Each number is 128 + 24 x the weight over its row's rms, rounded and kept within 0 to 255. Layers, rows and columns count from 0. The size above them is the row's rms in percent of the matrix's.

# layer 2 MLP up, 512x128, rms 0.204, rows 308-342, columns 64-127
size [107  34 100 121  89 132 122  61  94 109  91 118 116  94  97 105  95 129 122 117  96 111  17  94  86  81 118  75 100 115 102  69 142  51 105]
[[162 157 103 112 113 115 139 109 123 160 123 166 113 132 125 120 134 121 162 127 117 162 118 202 167 144  93 142 127 140 131 122  99  94 165 148 118 163 122 140 169 178 154 133 120 132 156 152 108 120 126 141 133 129 107 177  77 128 139 158 117 157  71 147]
 [148 101  94 122 116 120 118 170 147  91 157 156 127 118 145 153 125 155 131 132 115 106 114 123 109 162 149 129 119  90 113 126 133  85 119 149 103 116 151 170 118 152 217 112  58 131  90 138 123 167 134 150 123 195  75 156 131 145 144 133 114 139 151 120]
 [106 117  92 118 140 126  93 124 118 156 137 135 123 193 157 113 137  78 123 157 125 112 131 114  77  86  98 103 174 108 115 156 171 128  89 129 150 155 122 173 129 146 105 153 131 118 135 114 145 111 154 165 144 123 166 151 126 121 119 117 115 136 119  91]
 [129 145 145 123 116 141 147 115 111 121 140 120 143 125 141 122 127 145  73 121 161 148 176 142 109 154 135  81 132 108 117 149 123 113 127 132 103 115 208 178 161  88 121 119 107 141 149 117 148 135 105  92 134 130 158 121 111 131 163 106 151  86 177 145]
 [161 107 149 141 182 160 159 153  80 142 161 120 117 178 116 117 148 141 154 126 113 127 137 148 110 119 129 115  96 174  98 121 140 123  90 139 141 142 115 179 148 125 177 136 103 127 130 114 119 110 143 127 142  71 121 117 110 169 154 138 174 100 116 111]
 [105 121 170 156 102  55 146 138 141 139 163 176 134 114 103 126  98 187 130 162 142 169 123 122 143 119 137 110 108  97 127 127 110 151 135 120 111 128 154 104 123 121 154 146  82 139 133 127 141 156 166 152 152 112 111 151 137 130 139 129 111 162 127 120]
 [130  94  91  84 116 161  85 143 150 119 114 108 111 115 139 127  98 119 128 130 159 103 141 118 106 108 118 106 128 155 132 122 161  96  95 104 119  96 128 143 157 168 121 172 116 143  94  85 141 101 165 124  89 124 122 109 122 102 132 142 120 136 119  93]
 [ 93  67 165 138 101 114 133 104 161 120 158 143 188 125 120 121 121  95 102 138 121 105 102 172 170 118 103 143 113  55 130 143  85 133  86 156 127 103 126 149 150 124 152 117 122 110 129 146 152 104 124 123  90 114 158 153 145 150 108 145 190 137 142 161]
 [124 126 110  94  95 121 165 142  96 108 147 138 135 132 121 141 143 109 128 105 126 159 153 159  82 140 140  78 160 119 118 110 158 125 142 118 140  78 104 105 102 131 140 138 157 169  69 127  95 150 153 147 114 135 131 115 137 130 117 140 130 147 144 141]
 [124  99 203 167 107 139 176 123 151  91 166 122 129 147 102  99 131 131 147 154 135 143 126 141 111 140 110 175 126 144 122 115 156 120 119 166 107 170 100 167 132 133 107  79 129 107 167 115 190 108 140  97 141 132 146 130 121 157 144 130 143 119 149  90]
 [133 176 174 139 137 160 133 120 120  75 139 141 122 150 139 157 108  98 168 110 162 108  71 142 138 129 176 116 139 104 140 130 175 112  76 122 137  85 119 139 158 148  91 129  90 139 109 142 134 149 124  90 103 120 149 140 138 191 136 130 148 113 173  93]
 [110 107  99 115 119 145 159 136 137 127  95 114 198 156 109 129 135  82 141 152 139 114 152 105 139 128  93 167 132  95 128 144 145 142 177  88  82 125 142  77  84 117 120 146 141 111 197 139  95 113 135 142 147 164 138 105 159 125 128 121 119 142  83 144]
 [114  74 124 154 143 135 114 111 126 120 139 114 142  92 120 136 170 155  97 173 107 141 118 150 128 105 160 174  99 125 126 138 143 179 163 135  65 135 132 110 117 120 183 128 157 112 156 118  71 141 125 158 126 157 114 105  92 149 153 155 109 153 142 112]
 [129 147 139 123 118 138 122 125 127 148 108 113  86  87 193 164 107 127 133 153 119 159 111  95 161 165 118 121 104 121 118 122 124 166 199 169 125 121 170 120 164 117 136 110 111 105 115 114  64 128 136 135 147 169  94 152 129 127 102 123 108 154 112 148]
 [117 101 148 190 132 129 132 126 106 110  98 169 137 106 172 155 116 138 120 110 167 107 148 102 127 130 142 137 119 112 100 172  90  81 198 109  97 115 167 151 100  79 150 105 108 102 109 125 135 112  99  91 111 153 109 123 153  84 117 121 121 131 165 111]
 [ 93  99 175 149 146 159  96 141 178 114  99 129 132 127 126 103 145 116 130 118 124 145 132 126 104 130  86 118 125 162 109 129  89 142 105 132  76 133  80 113 105 135 120 162 141 140 122 158 121 109 118 126 114 125 137 159 104 130 141 126 134 132 144 161]
 [115 121  90 147 117 120 101  96 111 116 117 169 129  65 124 157 107 115 137 136 164 111 158 174 125 161 154 157 127 147 155 124 126 143 127 136 104 101 106 158 100 136 124 123 129 132 137 138 130  79 126 118 146 153 114 142 150 157 112 119 152 137 112 194]
 [133 137 141  96 119 124 126 133 115 152 143 126 134 113 113 129 110  77 120 109  54 112 128 131  95 154 112 112 103 138 131 107 140 126 144 146  98 125 134 134  80  79 132 121  99 123 150 116 123 153 100 156 133 110 159 117 121 129  98 108 133 104  97 139]
 [162  97 198 100 128 162 133 151 114 142 114 124 126 146 144 145 120 113 121 177 113  82 155 100 134 149 112 144 105 134 168 155 138 155  89 142 102 128 193 167  97 172 123 150 127 120 114 133 135 145 104 105 127 162 124  96 109 139 144 156 120 117  80 135]
 [146 126 146  88 140  99 130 128 100 127 135 102 134 106 146 171 138 111 164 172 151 100 107 124 148 189 113 124 111 101 123  97 132  83 156 170 164 151 134 122 131 141 125  96 177 106 167 123 109 129 131  89 119 130 103 169 123  91 133  92 175 106 126 135]
 [172  84 113 142 133 146 145  92 107 175 133 124 156 100 174  91 138 106 130 105 101 132 168 131 139 147 132 162 140 131 101 124 103 114  95 125 152 122 100 133 128  83 144  94 153  73 133 112 116 115 146 106 124 159 133 144 151 122 129 119 129 113 121 169]
 [143 138 173 116 143  83 149 152  95 111 113 140 156 132 136 117 154 131 118 103 109 132 140 129  94 136 110 113 147 115 131  99 125 127 101  90 143 132  88 130 149 171 136 146 145 149 117 129 184 115 150 101 124 104 126 185 152 144  90  92 153 150 134 161]
 [135 139 126 127  92 150 151 118 112 118 120  78 136 155 118 152 126 123 132 140 106 149 131 114 132 126  85 138 122  80 121 111 163 162 197 162  98 124 139  68 134 164 126  91 140 129 131 122  95 169 131 153 146 195 129 126 145 131 102 119 116 139 147 138]
 [109 114 105 141 119 136 143 112 135 129 138 146  58 115 134 173  93 163 148  94 161 132 115 133 111 136 133 138 121 110 116 128 110 111 158 189 153 124 162 129 117 133 140 163 104 143  94 115 125 123 110 107 104 118  98 169 142 135 151  93 110 118 156 110]
 [137 153 100 125 105 158 138 124 180  77 163 159 132 123 134 100 104 123  87 121 124 109 108 131 162 147 135  89 113  81 148 109  96 128  85 132 178 123 102 144 107 166 116 125 180  87 107 170 179 140  82 106 130 136  98 118 122 119 125 109 140 120  94 122]
 [134 126 144 159 127 131 141 112 173 167 194 165 119 157 125 124 128 105 147 132 119 119 140 142 125 145 120 121 115 111 151 148 120 121 120 119 100 164 112 109 151 139  96 103  85 163 101 132 118 143  92  98 117 120  89 125 125 136 114 161 159 139 145 111]
 [110 130 142 116 198  74 121 131 134 102 167 138 159 124 127  97 114 117 142 121 130 130 156 125 133 106 125 172 102 134  94  63 142 166 113 147 128 146 173 142 133  85  93 127 117 126 124 171 121 144 114  97  97  61 158 139 129 112 125 133 131 152 162  96]
 [150 126 125 139 169 100 157 144 111 107 159 150 133 122 136 167 154 167 123  86 124  57  88 149  84 114 136  85 118 135 132 125  93 113 154 135 162 151 111 187 129 134 167  86 156  80  95 142 133 152 150 110 101  94 114 119 134 107 102 125 168 134 167 121]
 [130 110 108 128  96 131 104 130 138 148 120 103  89 113 139 103 156 125  90 135 102 104 148 118 124 133 114 183 110 128 176 173 159 150 155 132 104 134 118  94 143 163 140  96 111 138 143  97 126 152 112 130 145 140  80  75 114  92 142 169  95 167  93 123]
 [143 116 164 131 132 119 144 148 143 146 136 117 150  85  84  70 146 130 122 129 140 135 117 145  95 125 151 145 145 161  92 162 124 122  53  76 139 163 129 131 147 120 120 152  87 165 104 133 131 109 130 136  96 128 139 156 107 130 140 125 127 115 174 110]
 [177 175 160 134 161 133 134 112 110 112 130 131 147 137  77 148 116 146 148  75 131 116 109 125 133 108 132 103 138 142 121 128 182 163  96 121 113 114 141 133 138 151 124 155 118 121  92 140 142 155  73 150 139  93 131 117 120 175 160 103 126 116 146 114]
 [117  86 158  98 124  91 114 132 153 127 151 145 161  90 104 164 107 149  80 145 153 140 164 138 162 151 155 158 179  98 100 109 119 106 125 107 140 105 131 159 117 109 100  97 155 124 117 154 160 125 121 145 117 107 152 165 116 134 126 112 109 130 127 113]
 [125 158 113  94 119 113 105 113 156 127 121 160 106 114 121 132 143 128 130 112 110 100 141 137 114 122 160 166 139 154  91 133 139  66 114 133 114 138 108 117 159 159 117 131  67 136 110  99  78 142 146 128 104 165 115 134  97  96 108 172 157 103 119 136]
 [107 128  64 146 191 136 152 147 121 129 126  87 107 128 120 165 142 119 129 115 145 104 151 123 160 126 139 127 116 160 133 147 118 111  99  99 107 137 141  91  53 157 115 118 136 129  88 126 121 118 145 122 159 128  79 111 119 151 124  80 130 140 180 123]
 [113 211 141 107  88 111 125 101 110 163  97 120 108 128 141 143 124 129 144 132 192 107 164  96 126 128 112 142 110 102 139 137 161 104 145 142 180  85 160 108 148 164 123  98 150 165 159 123 114 119 143 111 132 152  91 142 145 106 140 120  99 136 134 141]]
# layer 2 MLP down (transposed), 512x128, rms 0.0627, rows 308-342, columns 64-127
size [105  28 110 116  95 143 119  61  90 106  84 111 112  95 101 102  85 129 119 114 110 109  14  92  90  76 120  71  99 111 104  65 123  47 108]
[[168 149 136  96 140 128 134 170 128 116 131 148 136 144 118 146 111 155 138 164 121 154 125 130 146  84 118 127 115 146  92 105 134  84 124 114 135 194  82 144 173 160 137 131 125 100 121 119 152 142 124 159 138 113 135 149  85 140 126 193 136 177 106 144]
 [131 123  99 121 138 158  81 111  68  95 150 158 122 101 164 106 154 126 131 152 132  97 105 120 116 148 134 137 147 134 135 102 125  79 141 106 117  71 112 137 101 120 143 115 160 159 176 151 126 124 137 148 103 148 124 115 161 140 161 120 147 127 137 163]
 [112 117  83 104 117 134  98 144 114 153 157 117 102 147 179 151 130 109 149 146 142 140 141  81 108  96 115 110 151 112 137 182 123 135 104 134 153 169 140 170 140 121 126 127 145  90 168 111 127 165 127 155 146  82 160 134 135 133  67 133 112 115 105  98]
 [115 149 145 132  75 134 124 122 124 119 122 152 145 130 143 115 123 110 125 121 177 150 164 192  95 107 133 113 152 124 120 161 115 119  99 120 139 125 176 141 163 125 134 118 123 105 152  70 136 179 142  85 145 128 133 119 144 113 144 111 130 119 140 156]
 [167 122 125 128 145 135 128 127 102 136 120  86 149 155 137 135 127 135 137 147  74 183 141 128 124 120 116  82 113 137 120 126 155 118  80 110 157 151 108 112 117 132 163 137 118 144  90 129 121 150 171 140 166  96 128 128 141 148 140 143 182 102  69 112]
 [167 128  87 108 167 178  96 125 105 114 109  94 143 125 156 138 171  86 118  82 124 111 132 140 146 144 114 148 127 136 145 133 160 125 139 117 118 124  79 153 132 119 109 100 164  95 127 146 113 120  83 125 120 137 140 110 132 145 127 128 147 119 129 126]
 [109  98 104 119  88 146  95 131 140 131 146 132 128 120 131 127 109 109 172 127 122 144 137  84 136 117 122 122 106 152  93 172 132  85  90 116 111 123 148 148 171 123 128 124 124 135 110  96 126  88 135 101  99 143 113 139  99 103 154 128 124 121 153 141]
 [109 121 132 149 100  72 114 142 111 163 134 118 140 116 114 110 114 108 118 118 117 134  92 101 125 150 137 154 116 109 151 111 103  78 143 115 160 151 136 105 117 149 132 125 169 137 144 147 128 117 135 145 166 118 155 141 142 144 157 119 121 147 108 110]
 [158 148  82 120 146 133 130 102 146 143 145  94 163 135 168 101 138 130 138 130 133 109 103 111  86 111 124 158 113  99 130 119 146 170 160  63 143 133 150 145 151 129 117 143 130 170  93 123 187 120 122  93 106 112 129 181 104 126 152 107 125 110 134 145]
 [152 139 124 116 111 114 104 126 105 143 121 155 127 107 168 119 155 118 136 154 130 168 158 182 137 144 177 124 118 101 156 135  78  98 166  99  90 103 156 105 128 141 157 109  96 117 161 125  83 107 125 145 145 128 156 134 107 122 155  95 133 148  98 153]
 [140  93 119 113 134 134 117 130 130 105 142 134 121 124 150 138 114 145 120 136 149 116 146 148 161  84 120 132 186  84 125 119 110 125 145 136 151  93 148 131 150 142 124 114 106 111 161 129 115 132  96 115  73  83  88 117 149  91  96 132 135 149 133 142]
 [115 133  66 139 122 175 146 115 136 139 117 116 144 142  80 167 155  57 142 126 137 151 154 130 151 106 164 161 128  96 140 141 134 139 147 127  69 115 141  90 105 128 126 149 127 123 140 131 127 142 115 136 140 115  90 112 137 157 100 149  83 114 123 138]
 [164 126 136 107 121 138 125  98 104 135 117 139  78 156 144 138 131 107 145 143 150 181  93 106 115 107 119 135 127 144 108 133 125  94 150 108 146 113  95 151 147  83 128 109 112  90 149 138 148 156 162  94 152 150 107 136 158  95 118 124 154 111  82  93]
 [157 170 103 142 162 138 136 113 145 120 106 112 147 127 163 149  91 118  78 136 127 121 135 120 133 132 134 160 147 110 102 134 133 154 146 184 116 122 175 126 119 133  96  85 130 104 115 115 123 102  86 136  99 147 128 139 131 111 114 119 115 117 135 142]
 [117 195 124  97 130 115 131 153 166 106 151  86 109 124 116 152 128 141 102 157 100 113 120 148 107 114 106 156 143 145 147 116 159 151  97 139 143 174 116 129 148 114 149 153 131 182 120 140 118 129 165 173 158 105  92 150  86 151 138 135 176 154 157 164]
 [133 130 133 156  98 102  81 128 140 112 114 159  90 126 141 113 115 158 111 118  84 119 154 136 146 139 108 134 118 160 156 110  87  78 135 110 116 110  75 111 110 101 125 150 121 112 141 188 103 123 100 127  80 103 119 155 143 163 120 131 133 121 154 111]
 [133  73 126 115 109  94 148 130 125 110  98 116 125 153 152 124 139  88 138 105 113 123 141 131 145 145 168 113 127 138 140  88 107 140 161  84 115 100  86 126 133 106 140 105 124 167 131 156 132 103 146 141 106 157 132 115 140 181 103 131 138 152  85 131]
 [129 102 131 151 156  99 116 137 117 117  84 148 145 157 158 124 129 163 140 138 158 131 145 112 150 114 152 138 162 125 135 165 117 136 129 107 181 128 111 125 172 132 146 166 147 147 147 150 131 139 173  91 131 175 116  96 143 146 143 122 132 144 161 103]
 [152 144 175 125 143 188 117 146 120 124 114 109 121 121 128 132 130 103 144 161 106 113 156 124 145 116 108 123 126 133 127 128 137 156 104 143 122 139 195 164 133 148 128 144 145 100 107 175 128 132  77 134 147 112 101 117 112 125 130 140 146 123 102  84]
 [ 87 151 167 111 128  87 151 121 111  96 130 110 129 136 132 120 113 142 147 172 145 134 157 122 123 154 111 117 137 128  96  99 122  60 148 182 147 136 129 154 117 141 120 129 163 147 140 117 110 110 156  89 128 160 119 151 104 135 132  90 159 113 120 123]
 [100 132 132 129 122 168 141  91 154 113 121 147 139 109 146 136 122 143 118 120 148 131 142 159 134 125 117 158 194 145 122 106 147 100 104 124 156 137  45 144 151  71 118 136 176 153 116  87 125 122 127 127 116 150 115 129 138 160 171  86 122 136 102 156]
 [114 175 121 134 143 125  64  94 128 159 118 103 176 113 106 122 122 146 145 109 123 149  86 100 138 132 143 125 128 136 109 149 138 140 124 141 101 154  90 162 138 135 146 125 134  95 103 150 128 111 103  90 131 148 118  96 140 141  78 151 170 120 150 106]
 [153 122 137 123 124 149 104  99 105 159 127 125 140 127 131 164 119 182 132  98 125  96 145  95 107 140 112 106 103 146 105  97 108 106 112 171  73 136 119 126  93 176 143 137 192 137 114 138 109 147 115 129 171 135 180 159 132 127 105 109 157 101 191 162]
 [107 167 109 125 129 115 122 122 119 130 127  96 145 139 195 109 139 102 134 159 103 156 120 118 152  98 124 105 109 128 119 128 117 130 114 107 131 123 115 153 140 104 136 118 141 139 103 122 167 147 150 111  96 154 144 103 107  96  99 105 115 172 118 108]
 [173 142 144  89 170 119 131 136 121 166 122 105 128 150 157 149 122 129 143  87 118 127 129  73  87 106 115 114 138 177 118 118 114 137 151 127 155 107 154  85 103  83 140 140  98 175 153 141  95 148 171 172 116  98 153 165 124 155  93 125 135 142 161 115]
 [134  81 156 121 118  93 122  91 114  89 100 111  81 123 140 135 141 139 136 174 141 106 127 131  95 138  95 178 129 150 104 116 151 108 121 119 148 108 137 168 117  97 130 123 188  88 154  99 148 125 115 150 143 159 138 130  90 146 127 143 151 148 164 143]
 [156 143 123 140  79 152 110  97  98 130  87 107  82 124 125 119 148 135 106 119 121 123  83 157 131 165 156  73 174 115 150 179  78 107 112 116 113  96  98 120 140 156 131 121 129 151 133 105 131 114 135 171 148 158 113  98 118 152 106 144 118 109 104 161]
 [168 110 126 106 123 108 116 103 141  95 137 113 157 103 128 133 146 127 124 124 163 121 106 140 104 152 150  82 128 154 135 150 114 143 143 142 151 117 104 145 153  73 131  85  95 109 115 145 121  91 158 117 149  79 118 102 104 133  47 147 170  96 181 139]
 [143 108 123 112 160 104 148 148 130 134 115  96 137 126 133  87 110 120 146 127 173 139 143 160 128 116 157 129 134 154  88 122 170  91 137 128  92 116 100 142 110 149 113 162 180 153 147 156 105 123 130 118 111 136 156 182 131 164 128  78 151 132 122 139]
 [155 150 101 141 123 136 119 130 115 109 129 152  96 164 165 165 127 127 134 150 125 136 149 113 153 143 119 103 125 103 145  97 138 143 217 188 114  69 135 117  92 113 148 136 153  93 141 148 125 165 133 136 207 142 111 113 138 125 135 127 123 136 116 115]
 [109 132 152 106 125 140 143  91 170 121 171  91 143 175 107 143 136 106 144  97 141 115 116 147 104 155 139  98 108 107 132 144  99 143 161 158 113 128 149 158 120  94 125 182  93 140 141 125 140  78  92 138 132 148 147 126 127  99 152 170 155  79 165 109]
 [156 129 102 118 111 153 166 137 155 150  69 124 147 123 147 106 130 113 129 127 135 129  82 116 129 129  89 108 127 128 156 185  90 131 109 146 133 111 151 139 115 140 126 160 125 155 132 152 100 116 144 144 124 106 104  84 121 141 133 143 133  86  94 134]
 [106 136 146 114 102 104 146 108 154 109 129 136 102 133 105 146 185 101 152 123  89  92 145 157 127 166 114 113 125 143 115  82  99  81  93 126 119 128 138 108 131 148 147 127  75 107 132 121 118 165 153 116 163 117 105 130 109 109 102 158 154  98 147 120]
 [101 117 131 150 149 116  93 115 134 174 123 132 149 142 106 130 115 120  95 142 152 108 132  96 124 150  98  77 151 148 134 122 177  97 105  85 110 129 110 130 117 132 113 169 123  92 137 159 120 139 148 119 163 154 115 110 141 138 125 126 153 138 133 107]
 [152 144 142 139 174 139 140  85 125  84 145 136 120 130 118 103 141 148 119 113  76 151 110 115 116 147 121 104 137 125 203  94 150 125 133 144 129 139 158 140 118 117 123 172 124  85  97 143 120 105 135 126 124 126 114 128 123 118 120 144 156 154  86 144]]
# layer 2 MLP gate, 512x128, rms 0.203, rows 309-343, columns 64-127
size [ 33 102 123  89 112 113  61 100 110  90 109 114  99 102 106  83 124 119 121  96 114  16  89  91  87 114  79 109 121 107  69 122  48 111  95]
[[128  80 154 166 127 130 179 111 119 134 174 102  95 142 115 133 118 108  70 109 124 131 127 135 143 122 154 127 123 116  95 122 143  66 120 128 100 137  93 144 172  95 120  90  88 119 116 142 152 110 117 146 132  87 120 145 130 160 136 128 143  95 167 137]
 [114 109 105 111 133 120  82 132 103 147 140 125 108 194 166 135 137  84 127 161 119 116 127 112  98  80  95  99 173 111 132 152 172 117 103 125 143 154 130 160 134 128 101 154 150 117 142 122 149 114 147 167 149 104 152 155 126 133 108 113 121 127 127  94]
 [124 118 129 122 141 101 129 128 137 131 102 130 124 147 108 111 115 126 148 135 101 100 102  96 159 136 142 156  85 126 127 101 157 159 151 133 141 129  42 109 121 148 126 137 158 139 123 149 140  76 140 160 111 145  88 117 142 135 100 138 106 142  88  60]
 [ 99 127 109 113  86 109 106 112 151  87 102 116 138  81 128 133 115 119 122 129 172 108 137  94 132 122 128 142 154  83 182 132 114 123 142 100 109 113 140  96 119 127  84 114 147  82 137 132 143 150 102 143  97 196 141 114 163  87 101 109  89 166 127 147]
 [164 113 132 109 159 200  98 135 116 141  99  73 154 143 143 123 162 117 132 100 128  76 181 124 132 106 117 147 113 161 129 128 151 107 116 136 116 138  77 132 144 115  87 110 156 101 133 132 111  92 114 129 135 131 146 124 135 126 103 156 166 131 106 130]
 [133  69 139 103 118 115  70 139 142 138 101 133 141  97 106 137 132 143 116 148 137 135 124 149  86 116 119 135 137 139 119 117 169  78 100 115 164  93 140 114 110 149 131 169 130 132 114  96 108 123 140 130 125  92 107  98  84  91 142 130 154  93 123 132]
 [155 133 146  88 110 140 146 140 131 143 157 143 121 107 126 117 127 134 109 113 124 115 133 112  85 122 109 120 131  93 157 125 116 145 118 131 186 128  90 202 149 148 110 129 132 147 146 158 135 132 150  89 114 145 143 173 149 148 121 119 169 142 126 116]
 [130 109  91 114 112 121 168 164  91 126 124 141 130 110 113 163 137 134 116 132 120 127 151 132  98 114 160  84 158  83 128 116 186 119  99 109 154  94 119 133 119 112 142 148 148 121  91 141 118 144 156 145 130 114 132 105 127 123 121 126 134 137 162 158]
 [129  86 199 175 101 130 185 136 182 102 138 110 132 149  92  86 125 106 154 137 138 144 137 113 113 126 108 165 132 119 114 128 194 137 108 151 152 153 134 162 140 125 105 121 118 132 140 120 183 117 121  80 154 161 155 141 139 161 123 132 129 151 149  91]
 [162 126 115  62 100  75 121 107 126 137 135 181 154 141 153 139  98 146  95 120  81 145 119  97 146 105  95 146 165 128 114 127  86 116 164  83 136 106 139 112 133 125  96 153 135 123 131 136 131 118 160 162 110  70 110 103 109  79 120 125 112  95 111 123]
 [131  88 116 116 152 134 146 123 125  97 107 105 142 113 117 107 149 106 140 153 134 137 158 142 120 133 142 144 171 141 156 100 156 127 108 159  99 143 129  90 110 129 127 142 164 150 138 112 149  71 171 189 108 199  94 116 103 129 160 146 116 143 106 164]
 [148 166 114 100 117 111 137 167 141 149 125 129 145 132 139 120  83  84 157  93 129 122 139 120 105 145  76 108 131 160 127 127 104 115 133 117 202  98 137 130 122 119  79 143  99 144 111 156 157 111 108 117 128  97 136 141 150 101 126 102 155 139 153 138]
 [132  69 169 147  88 131 163 147 110 135 131 113 154 107  85 116 144 136 149 150 126 141 112 132 126 123 111 129 127 148 165 112 151  63  90  87 135 148  75 148  97 100 108 158 130 148 171 147 152 132 141 122 155 103 166  87 141 141 151 141 148 108 139  98]
 [125 108 153 189 122 130 139 115  96 129 107 171 131 111 166 152 132 126 112 118 157 126 155 130 125 139 153 132 116 126 105 164 110 105 191 114 103 111 162 157 104  80 153 104 105  99 117 148 138 108  97 104 121 141 114 125 145  95 148 104 125 113 171 122]
 [ 99 101 152 141 127 145  92 152 163 118  90 142 101 150 129 105 136 121 120 133 134 154 121 113 130 122 118 147 130 157 148 116  89  97 108 126  74 124  95 125 133 110 106 162 116 133 122 161 117  97 105 115 115 116 114 150 124 133 127 109 127 120 140 159]
 [114 119 128 150 170 162 105 146 119  99 148  97 136 110 124 100 133 147 151 115 127 130 110 120 111  84 124  89 107 121 152 128 158 153  67 162 163 138 132 143 106 132 112 196 114  93  70 115 159 137 110 117 153  97 117 144 132 128 149 111 140 172 149 103]
 [122 124 162  83  70 164 129 135 114 155 161 127 126 127 101 137 133 135 102 110 101 182 115 129 142 160  90 164  86 114 141 103 112 162 101 154  77 133 116 152  81 139 148  95 120 108 123 102 120 124 113 159 126 107 117 155 152 135  99 102 158 112  61 165]
 [100 145  70 133 136  93 130 127 123 117 159 136 131 116 125 104 116 160 135  78 124 146 100 159 119 103 144 110 109 106 114  99 130 127 140 118 162 105  64  96 174 115 139 146 108 135 133  90 120  96 160 146 124 118 134 139 144 154 129  99 137 171 182 151]
 [125 123  93 149 125 158 128 126 150 147 113 172 127 114 115 109 132 134 109  78 108 121 128 157 132  75 144 149 135 133 129 155 142 187 102  94  95 116 104 130 132 107 141 134  73 138 110 130 137 107 126 171 138 114 149  86 144 165 135 165  73 163 122 110]
 [101 122 135 127 120 115 130 185 123 100 108 125 126 150  94 115 110 155 125 160 149 128  80 122 122 112 135  82 130 133 127 127 130 164 146 125  92 132 182 149 128 151 114 159  84 153 141 130 147 149 131 151 152 111 154 113 101 120 135 155 159 150 131 114]
 [152 161 153 138 150 150 111 157  89 158 148 131 135 135 125  91 134 118 103 123 110 107 142 100 104 149 129 137 143 117 109 111 125  99 106  90 136 100  85 130  89 180 118 172 160 140 100 142 154 115 135 129 159  99  99 157 148 124  54 101 139  95 149 167]
 [115 146 147 115 122 141 170 138 117 159 126 110 176 139  86 148 140 147  83 159 105 120 178 121 159 146 122 154 156 125 155 145 124 124 108 136 119 111 117  89 134 158 143 141 106 107  84 162 117  67 120 117 152 161 108 106 116 154 131 117 135 102 169 133]
 [131 147 105 116  99 117 127 151 144 103  88  95 130  77  95 107  80 119  97 135 166  90 119 152 125  94 132 136  93 131 121 134 134 143 133  91 131 115 121 109 111 108 120 127  69 101 159  95  92 101 127 126 153 122 151 123 127 145 133 172 120 100 153 119]
 [127 115 158 118 150 131 132 146  76 188  99 114 128 159 142 156 155 141 157 105 101 139 126 124  88 105 136 122 150 180  95 148 129 133 171 147  75 133 135 121 159 114 152 149  79 156 168  87 104 100 181 148 116 121 153 164 133 122 142 144 120 112 122 127]
 [142 163 113 144 155 154 121 170  89 158 117  95 153 107 119 101 116 111  71  99 106  87 159 106 191  95 137 126 130 123 155 139 113 141 118 137 131 119 116 123 111 144 137 138 143 142 154 138 104 117 155 118 148 108 145 101 164 122  97 125 118 116  91 150]
 [160  88 111 117 107 163 125 139 108 124  72 115 104 158 142 147 140 114 102 149 103 114 113 141 106 148 109  93 180 118 159 171  89 109 130 108  98 116 101  95 133 186 160 138 131 144 123  78 133 118 139 164 148 166 147  99 107 146 138 130  90 101 121 124]
 [127 179  91 110 151 136 112 141  92 105  89 132 151 119 134 168 147 137 138 107 123 100 139 101  60 174 140 135 147 151 142 140 119 125 156 132 107 142 107 135 110 173 160 151 155 123 103 151 110 141 139 119 139 124 121 135 129 125 105 121 102 111 130  99]
 [116 108 116 101  95 117 120 109 136 146 131 103 108 112 138 105 128 116  73 148 119  80 126  88 126 149 101 151  99 108 151 160 138 124 161 118 126 151 137 102 131 151 115  96 109 124 143  98 160 163 128 126 153 151 110  66 124  81 119 145 114 155  94 130]
 [121 129 102 134 109 138 107 106 103 116 108 150 100 175 172 185 101 126 143 135 119 122 141 115 183 126  83 126 112 101 172  86 134 137 202 170 126  94 134 133  85 139 148 114 169  89 152 129 114 147 115 125 156 119 106 103 132 129 126 130 130 148  92 142]
 [179 144 174 147 124 149 135 123 106  84  98 105 139 144  91 130 108 143 130  88 101 118  97 118 104 102 116 104 121 139  96 129 172 131 121 122 120 108 148 121 158 138 102 166 120 127 116 121 149 117  72 151 120 109 143 111 134 160 148  95 121 128 126 101]
 [135 137 102 127 121 137 147 109 123 163 132 126 103 144 161 118 155 129 147 128 100 153 130 131 112 131 126 109 122 104 157 152 127 149 123 192 133 121 158 118 141 101 127 141 164 143 133 136 122  60 149 136  97 138 141  86 110 115  85  98 153 102  93 118]
 [113 149  98 110 135 101 130  98 139 130 100 130 106 109 144 149 145 106 151 117  78 103 104 140 139 153 139 130 118 116 104  79  98 100  86 153 140 124 116 115 160 131 132 144  98  96 108  86 108 158 168 117 132 125 112 141 102 107 122 145 134 116 122 151]
 [120 125 156 110  87 131 118 145 111 116 122 108 138 125 141 150 110 146 154 137 166 144 154 115 108  78 135 130 118 110 116 115 195 145 133 159 121 109 155 141 150  75 119 143 141 164 140 101  88 111 132 128 142 121 112 119 163  97 100 163  88 130 156  95]
 [131 109 134 142 176 113 122 141 112 130 157 150 165 130 118 156 149  97 125 127  92 192 103 127 164 116  77 117 125 106 148 147 105 131 125 139 100 165 128 142 125 100 144 159 126 114 119 160 109 105 115 124 148  78 178 170 114 138 108  85 145 132 126 150]
 [156 120 120 108 123 115 151 154 101 140 139  91 156 121 133 135 114 144 128 119 119  90 157 126 128 130 125 179 123 138 145  74 194 113 112 130  94 136 153  95 123 137 164 141 156 154 100 152 142 115 126 158 130 139  85 121 130 152 158 124 113 170  96 141]]